{"num_hidden_layers": 14, "hidden_size": 64, "num_attention_heads": 2, "num_key_value_heads": 1, "head_dim": 32, "intermediate_size": 128, "vocab_size": 861, "hidden_act": "geglu", "norm": "rmsnorm", "norm_place": "pre", "norm_eps": 1e-05, "positions": "rope", "rope_theta": 1020.0, "rope_fraction": 0.25, "qk_norm": false, "attn_scale": 0.177, "bias": "none", "tie_word_embeddings": false, "parallel_block": false, "extras": ["local attention windows", "gated attention", "value residuals", "hashed n-gram embeddings", "a smear gate", "an embedding shortcut", "learned residual scales", "skips across layers", "norms scaled by depth", "capped logits"], "init": "uniform", "init_std_qkv": 0.0641, "init_std_o": 0.0, "init_std_up": 0.0641, "init_std_down": 0.0, "optimizer": "muon", "learning_rate": 0.00617, "beta1": 0.9, "weight_decay": 0.0, "lr_head": 0.00836, "max_grad_norm": 1.0, "warmup_steps": 200, "schedule": "wsd", "decay_fraction": 0.844, "decay_shape": "sqrt", "final_lr_fraction": 0.1, "batch_tokens": [8192, 16384, 32768], "max_seq_len": 256, "doc_mask": true, "train_tokens": 102600000, "max_steps": 6263, "dataset": "wikipedia_en"}
Each number is 128 + 24 x the weight over the matrix's rms, rounded and kept within 0 to 255. Layers, rows and columns count from 0.

# layer 11 MLP down (transposed), 128x64, rms 0.146, rows 74-90, columns 0-63
[[133 132 128 131 129 120  95 112 116 107 137 158 107 118 104 128 180 139 141  98 155 179 165 150 127  78 118  79 102 135 162 146 123  90 105  88 179 167 103 119 121  81 125  88 139 157 120 104 145 151 167 130 165 110 160 123 131 110 154 128 144 101 148 141]
 [128 138 160 139 116  94 134  64 107 106 159 120  95 125 154 122  93 128  79 126 128 114 125 145 116 109 153 130 110 132 100 123 146 150 136 143 149 139 128 111 139 172 159 145 144  99 171 121 158 127 106 122 131 129 158 110 140 151 121 140  88 137 153 116]
 [ 69  80 109 112 143  85 127 123 127 145 112 111 135 107 146 133 150 113 127 166 165 111 153 140 167  73  77 131 110 145 121 101 164 149 101 114  96 113 129 123 133 146 139  86 117 128 107 139 171 126 165  79 107 118  99 148 128 150 142 100 133 118 109 131]
 [113 124 154  87 103 148 122 143 160 165  97 130 105 141 189  97 156  87 158 140 122 120 143 161 110 126 158  99  98 127 131 118 140 104 127 134 104 150 103 146 181 158 139 127 148 134  79 186 134 100 133 127 120 147 143 133  95  99 127 164 168  94 124 110]
 [112 124  79 171 176 122 151 160 128 121 167 162 141 144 107 120  68 162 137 158 118  91 117 124 147 159 152 166  80 140 107 156  89 111 113 157 117 149 171 127 117 131 135 109 131 127 164 114 138 139 110 162 148 154  93 168 121 120 139 120 106 120 119 135]
 [ 93 120 156 125 126 143 125 137 146  94 129 143 101 167 116 158  98 137 134 174 123 151 112 136 143 107 150 102 153 168 106 148 105 138 123 106 137 122 144 112 125 165 119 128 167 112 118 157 110 133 136 152 104 129 128 147 110 127 137  99 137 149 155 140]
 [127 138 113 151 120 122 184 123 147 113 109 107  81 123 128 169 168 116 101 116 146 135 129 100 143 156 109 178 160 139 152 124 121  87 112 119 103 113 134 104 119  54 105 114 120 153 155 139 151 149 119 141 160 137  99 113 141 149 121 161 174 101 103  96]
 [173 155 115 123 139 121 113  98 163  85 140 125 122 157 130 103 129 126 161 134 171 153 107 122 117 116 106 145 126 108 118 106 147 141 176 145 131 137 103 113 123 116 152 123 106 134  66 107 128 121 133 162 112 158 131 117 144 143 106  96 116 133 167 124]
 [143 151 151 146 111 138 137 116 110 123 136 117 137 128 163 102 128 151 161 136 147 128  97 130 133 110  64  75 127 106 105 129 168 137 119  96 113 147  87 156 151  63 146 102 130 101 132 131 141 114 115 144 138 119 142 140 136 136 144 139 124  90  95 173]
 [130 143 120 125 106  98 137  96 120 147 145 140 115  98 148 130 136 113 146 108 176 113 126 141 128 108  98 142 107 143 142 137 122 125  93 136 111 167 103 112 127 119 125 164 152 117 164 127 101 155  97 122 123 137 133 143 109  84 132  98 120 153 115 189]
 [144 116 105  84  81 122 152 127 124 164 114 161 144 124 123 113 131  96 108 122 120 128 161  79 123 124 159  99 140 152 140 120 123 129 154 124 101 195 135 146 142 114 156 143 144 153 133  73 127 154 153 153 116 164 161 117 110 148 118 135 133 167 139 136]
 [175 133  98 104 130  97 132 123 144 110 101 101 143 131 128 179 103 160 141 168 152 122 115 130 106 138 152 125  82 152  91 149 134 125 164  82 136 115 139 106  77 109 121 111  96 111 110 164 127 106 125 141 126 136 165 123 119 154  88 121 110 138 100 124]
 [127 115 120 120 179 144 101 145 149 111 124 126 146 118 119 111 118 115   0 145 113 109 146 134 134 129 103 135 133 115 119  97 116 115 121 152 113 116 123 144 139  41 141 179 134 156 119 111 110 131 132 139 136 120 119 151 152 137 123  96 115 147 130 146]
 [156  91 131  92  55 142 153 174 101 116 101  79 144  95 158 121 142 140 119 147 157 122 153 163  81 105 137 144 160 137 112 123 107 139 179 129  88 139 124 100 105 127 145 114  94 102 139 102 113 120 154 132 123 135 134  97 143 140 131 140 132 153 120 109]
 [ 95  95  99 140 121 149  85 108 132 154 149 123 140 134 108 117 131 113 139 139 128 123 121 153 135 114 115 124 103 154 127 130 140 132 155 129 139 123 137 109 122   1  86 156 154 120 151 188 123 164 142 135 167 112 105 136 111 153 125 154 122 130 112 122]
 [155 140 125 100 153  93 171 160 119 129  73 142 119 138 136  98  86 143 255 122 115 111 106 103 110 124 139 119 131 108 163 138 138 135 142 115 104 156 123 142 174 165 131 143 146 108 114 164 128 114 148 115 116 134 138  99 103 160 139 111 110 146  99 145]
 [176  93 126 159 156 114 115 118 107 124 185  94 143 152 155 121 104 105 154 150 105 142 119 193 122 125 155 159 112 120 166 131 124  95  90 140 182 126 150 123 131 114 102 112 160 113 101  26 125 136 124 121 115  89 138 136 164 119 118 129  98 131 116 103]]
# layer 11 MLP gate, 128x64, rms 0.243, rows 75-90, columns 0-63
[[144 116 172 129 122 128 141 187  94  89 158 107 163 135 124 147 113 170 101 146 158 116 106  86 108 126 139 115 106 115 105  83 132 125 119 143 127 143  92 106 145 127 121 126 127 133 165 126 105 178 114 128 151 112 128 163 117 114 118 139 117 124  88 148]
 [142 155 125 125 127  87 110 132 157 129 144 126  62 144 132 158 142 104 133 147 153 138 126 166 134 161 171  84 139 157 144 127 123 176 147 131  74 115 153 144 120 126 116 184 101  75 166 134 127 147 138 157 133 130 142 138 142 122 125 147 102 103 117 118]
 [147 125 134 135 122 109  91 166  88 135 166 128  80  58 148  95 136 103 114 119 100  88 110  92 160 136 132  92 154 124 128 146  90 160 102  95 160 116 110  90 113 100 155 102 147 119 147  87 184 134 158 142 150 113 129 177 141 145 120 113 171 127 141 166]
 [ 93 143  83 143 153 150 137 175 131 135 134 110 117 135 148 123 120  67 137 178 123 150 133 104 137 152 125 155 131 112  94 100 132 112 130 131  89 177 128 167 120 130 141 170 128 118 185 122 187 162 158 181  85 113 135 141  76 127 145 119 141 140 125 101]
 [113 118 146  90 154 125 103 111 103 134 123 140 114 131 110 156 147 130 137 126 131 159 127 123 145 149 119 129 162 125 129  94 118 126 139 115 115 134 145 153 126 117 150 133 137 145 157  79 140 120  99 124 151 151 118 110 108 131 144 142 138 174 140 109]
 [124 106 124 143  96 102 118 105 104 114 143 125 124 145 121 173 147 160 122 112 121 154 141 162 150 150 155 104 103 113  99 147 149 148 138  94 139 106 130 118 149 110 142 111 156 149 142 154 139 140 144 169 129 138  96  89 115  79 139 183  89 173 153 128]
 [110 115  93 120 114 146 125 131 124 143 129  88  96 122 113 130 124 141 121 116 111 171 117 148 129 108 104 128 123 126 123  98 157  95 160 107 142 138  94 126  78 157 147 108 133 141  77 115 160 125  94 152  78 145 149 136 166 104 107 145 115  93 139 117]
 [185 150 159 118 126 176 138 122 151 112 157 148  95 143 139 123 170 176 101 124  93 128  96 126  98 160  86 126 129  75 145 127  98 105 173 106 104 134  89 178  86 118 119 117  92 127 105 163 141 135 141 120 163 123 143 144 125 133 136 128 138  81 148 143]
 [142 142  99 140 145 126 117 157 119 126 140 130 131 124 141  90 100  96 105 111  90 150 140 102 101 135 120 102 167 117  74 162  77  91 131 126 109 120 129 123  94 141 139 127 120 131 140 136 177 110 130  83 110 153 122 117 124 120 157 119 152 123 118 124]
 [ 99  81 143 173 139 122 139 141 128 132 136 109 121 161 136 165 113 160 159 112 158 137  96  93 103 115 126 162 119 133 160 130 165 148 163 149 103  80  94 115 100 118 154 114 151  88 139 116 160 153 130 164 112 107 138 160 109 173 115 103 110 123 102  89]
 [ 95  96 112 132 128 152 157 155 139 109 121 173 100 137 142 140 132 117 120 153 121 112 101 102 113 126 138 106 147 106 111 110 186 133 120 153 148 128 118 169  90 136  93 160 142 120 124  74 120 145 164 103 106 132 115 125 152 138 130 120 116 181 109 129]
 [132 103 114 157  70 120 134 106  67 149 127 145 115 109 123 142  67 121  93 131  81 190 139 121  91 168 205  93 133 110 149 169 160 137 120 118 127 125 137 106 126 114 163 136 128  95  98 138 129 109  95 121 172 101 172 118  76 130 130 107  99 107 113 165]
 [124  99 159 101 123 139 136 172 109 120 106 134 122 172 133 105 153 154 137 149 108 170 124 122 107  99 111 168 148  98 103 109  88 136 134 100  97  91 137  93  91 119 145  99  87 101 157 128 145 141 146  81 141 145 143  96 137 131 145 133 183 149 126 171]
 [118 113 140 198  95 139 143 114  51 125 153 155 136 154 102 108 183 100 113 127  99 111 176 164 133 121 187 173 150 166 155 127 120 138 110 131  97  80 128 116 155 108 136 120 126 133 116 109 115 150 150 126 150 124 192 119  86 117 105 115 112 133  76 149]
 [134 104  97 134 114 108 160 153 120 112 134 113 204 155 114 132 114 121  68 133 183 132 145 141 129 115 158  96 114  99 161 165 151 163  98 103 120 133 142 112 145 102 132 106 124 157 141 122  97 142 148 129  75 123 120 116 130 110 118 116  71 187 173 102]
 [190 130  60 112 127 100 130 134 125 114 190 146 156 126 176  97 157 155 141 105 124 121 135  93  97 113 187 110 167 131 143 151  92 159 163 148  95 182  94 127 104 116 121  88  94 102 135  85 117 153 117 104 152 176 124 132 119  95 128 109 150 141 149 113]]
# layer 11 MLP up, 128x64, rms 0.239, rows 75-90, columns 0-63
[[124 182 103 101  91 127 118 127 115 104 149 121 145 171  96 164 151 143 122 138 147 118 133  63 121 159 149 130  79 149 116  99 131 113 154 165  92 151  76 116 168 158 124 144  87 122 179 139  86 163 120 162 116  93 145 167 139 124 144 118 168 137  89 139]
 [180 102 105 123 113 116 101 133 138 134 178 121 117 139 103 100 181 119 106 133 114 170 144 156 138 128 150 121 120 150 101  83 127 128  95 134 107 107 122 123 133 150 124 132 165 179 153 131 143 116 169 158 146 121 140 139 148 165 153 146 172 113 121 159]
 [ 92 101  84 134 133 120 153  98 173  68  92 123 129 150  99 134 109 144 161 110 118 132 136 150  96  87 110 138 118 112 114 103  85  92 154 180 120 113 154 154  92 142 129 140 122 123 145 141  81 127 113 105 104 126 108 103 112 139 122 132 121 148 176  98]
 [ 60 121 114 143  90 137 140  90 156 133 109 148 139 144 158 112 151 135 149 126 115 158 169 127 113 119 175 140 122 140 112 133 164 145 106 173 142 172 126 153 148 123 151 104  88 121 149  91 149  88 157 159 145 122 125 170  90  72 125  92  97 134 127 160]
 [135 144 106 136 136 123 100 151 163 109 159 113 123 163 119 144 139 132 129 132 161 145 125 138 176 159  87 124 120 155 135  90 113 139 101 135 102 121 130 149  95 130 128 102 113 119 120 145 110 142  88  97 133 131 124 132 118 150 145 152 137 122 139 111]
 [113 139 145 111 194 145 149 141 108 168 136 141 145  88 160  80 106  85 142 136 142 143 140 133 158 145 153 137 146 154 104 124 122 122 106 150 149 148  97 105 113 151 133 123 112 111 118 105 100 146  85 113 129 143 152 133 142 134 134 108 129  96 111 131]
 [101 143 118 150 123 168 105 116 116 127 125 105 107 131  93 125 164 159 152 147  90 139 105 159 123 133 167 152 131 106 162  98 127  75 140 134 155 124 135  97 107 148 111 100 153 124  99 112 129  79  79 123  80 118 157 127 141 129 133 137 133  83 105 123]
 [167 166 126 109 141 105  96 118 139  76 120 123 122 157 101 146 147 124 152 115  90 113 181 131  85 101 155 132 127 141 148  95  89 115 181 156 144 134 118 149  97 115  72 111 107 141 131 149 141 153 135  83 146 126 158 113 153 128 114 177 134 115 122 160]
 [144 149 132  82 133 101 117 119 126 124 133  88 127 119 102 119 147 137 146 152  98 118 137 160 163 114 136 141 150 116 150 124 138 159 129 113 144 116  94 143 185 108 137 102 111 142 103 129 153 156 103 132 109 136 108 129  89 144 127 132 131 178 139 149]
 [149 136  85 143  91  66 146  81 102 120 145 127 110  96 119  59 122  72 128 138 138 112 102 150 130 149 113  87 152 132 104 115 105 104 130 148 158 146 117 155 106 107 144 128  95 145 110 175 149 129 129 133 166 128 141  87 152  86 144 113 122 114 141 133]
 [105 119 120 113 165 127 150 149 150 160 153 133  62  85 129  91 141  68 130  71 123 116 111 110 148 117 147 144 153 143 148 150 152 135 116 144 178 132 136 146 119 127 156 148 145 120 107 129 163 132  84 119  94  74 110 149 127 137 157 115 150 152 152 145]
 [143 162 162 156  94 102 108  98 174  81 147 167 153 152 133 100 165 107  81 124 107 117  94 145 143  76 135 135 113 128 135 149  85 108 165 127 159 124 106 140  86  83 150 115  91 139  98 114 122 181 105 123 137 108 113 146 111  98 118 114 122 105 116 147]
 [132 133 141 135 156  96 165 167 116 127 153 118  94  94 136 135 141 161 163 136 105 118 122 128 143 107 142 134 173 119 101 192 150 178  82 143 124 156 107 118 115 101 142 118 142 150 159 128 108 110 141 108 159 116 148 123 120  87 103 140 130 121 118 140]
 [133 187 119 150  94  90  89 117 108 130 103 130 134  47 118 134 122 132 124 132 132 137 114 110  67 103 137 141 106  93 163 131 162 159 131  92 125  90 113 131 161  83 159  96 133 137  95 173 143 192 109 136 128 146 146 174 110  89 121 136 128  89 122 123]
 [139 150 131 137 171 161 129 127 161 111 167 100 102  86  79 143 119 143 152 152  83 128 109 135 127 166 118 176 177 116  80  93 130 124 128  75  87 101 130 170 106 117 126 146  97 153 147 132 123 108  99 115 147 165 125 130 160 120  51  94 199 114 102 118]
 [134 137  99 109 115  84 157 135 141 139 169 186 149 115 202 116 154 123 131 171 151 141 166 150 127  94 182 128 115 152  89 163  84 105 136 157  76 166  69 108 100 114  86 105 102 121  98 115 136 141 104  87 155 158 105 131 134  91 120 114 155 136 108 151]]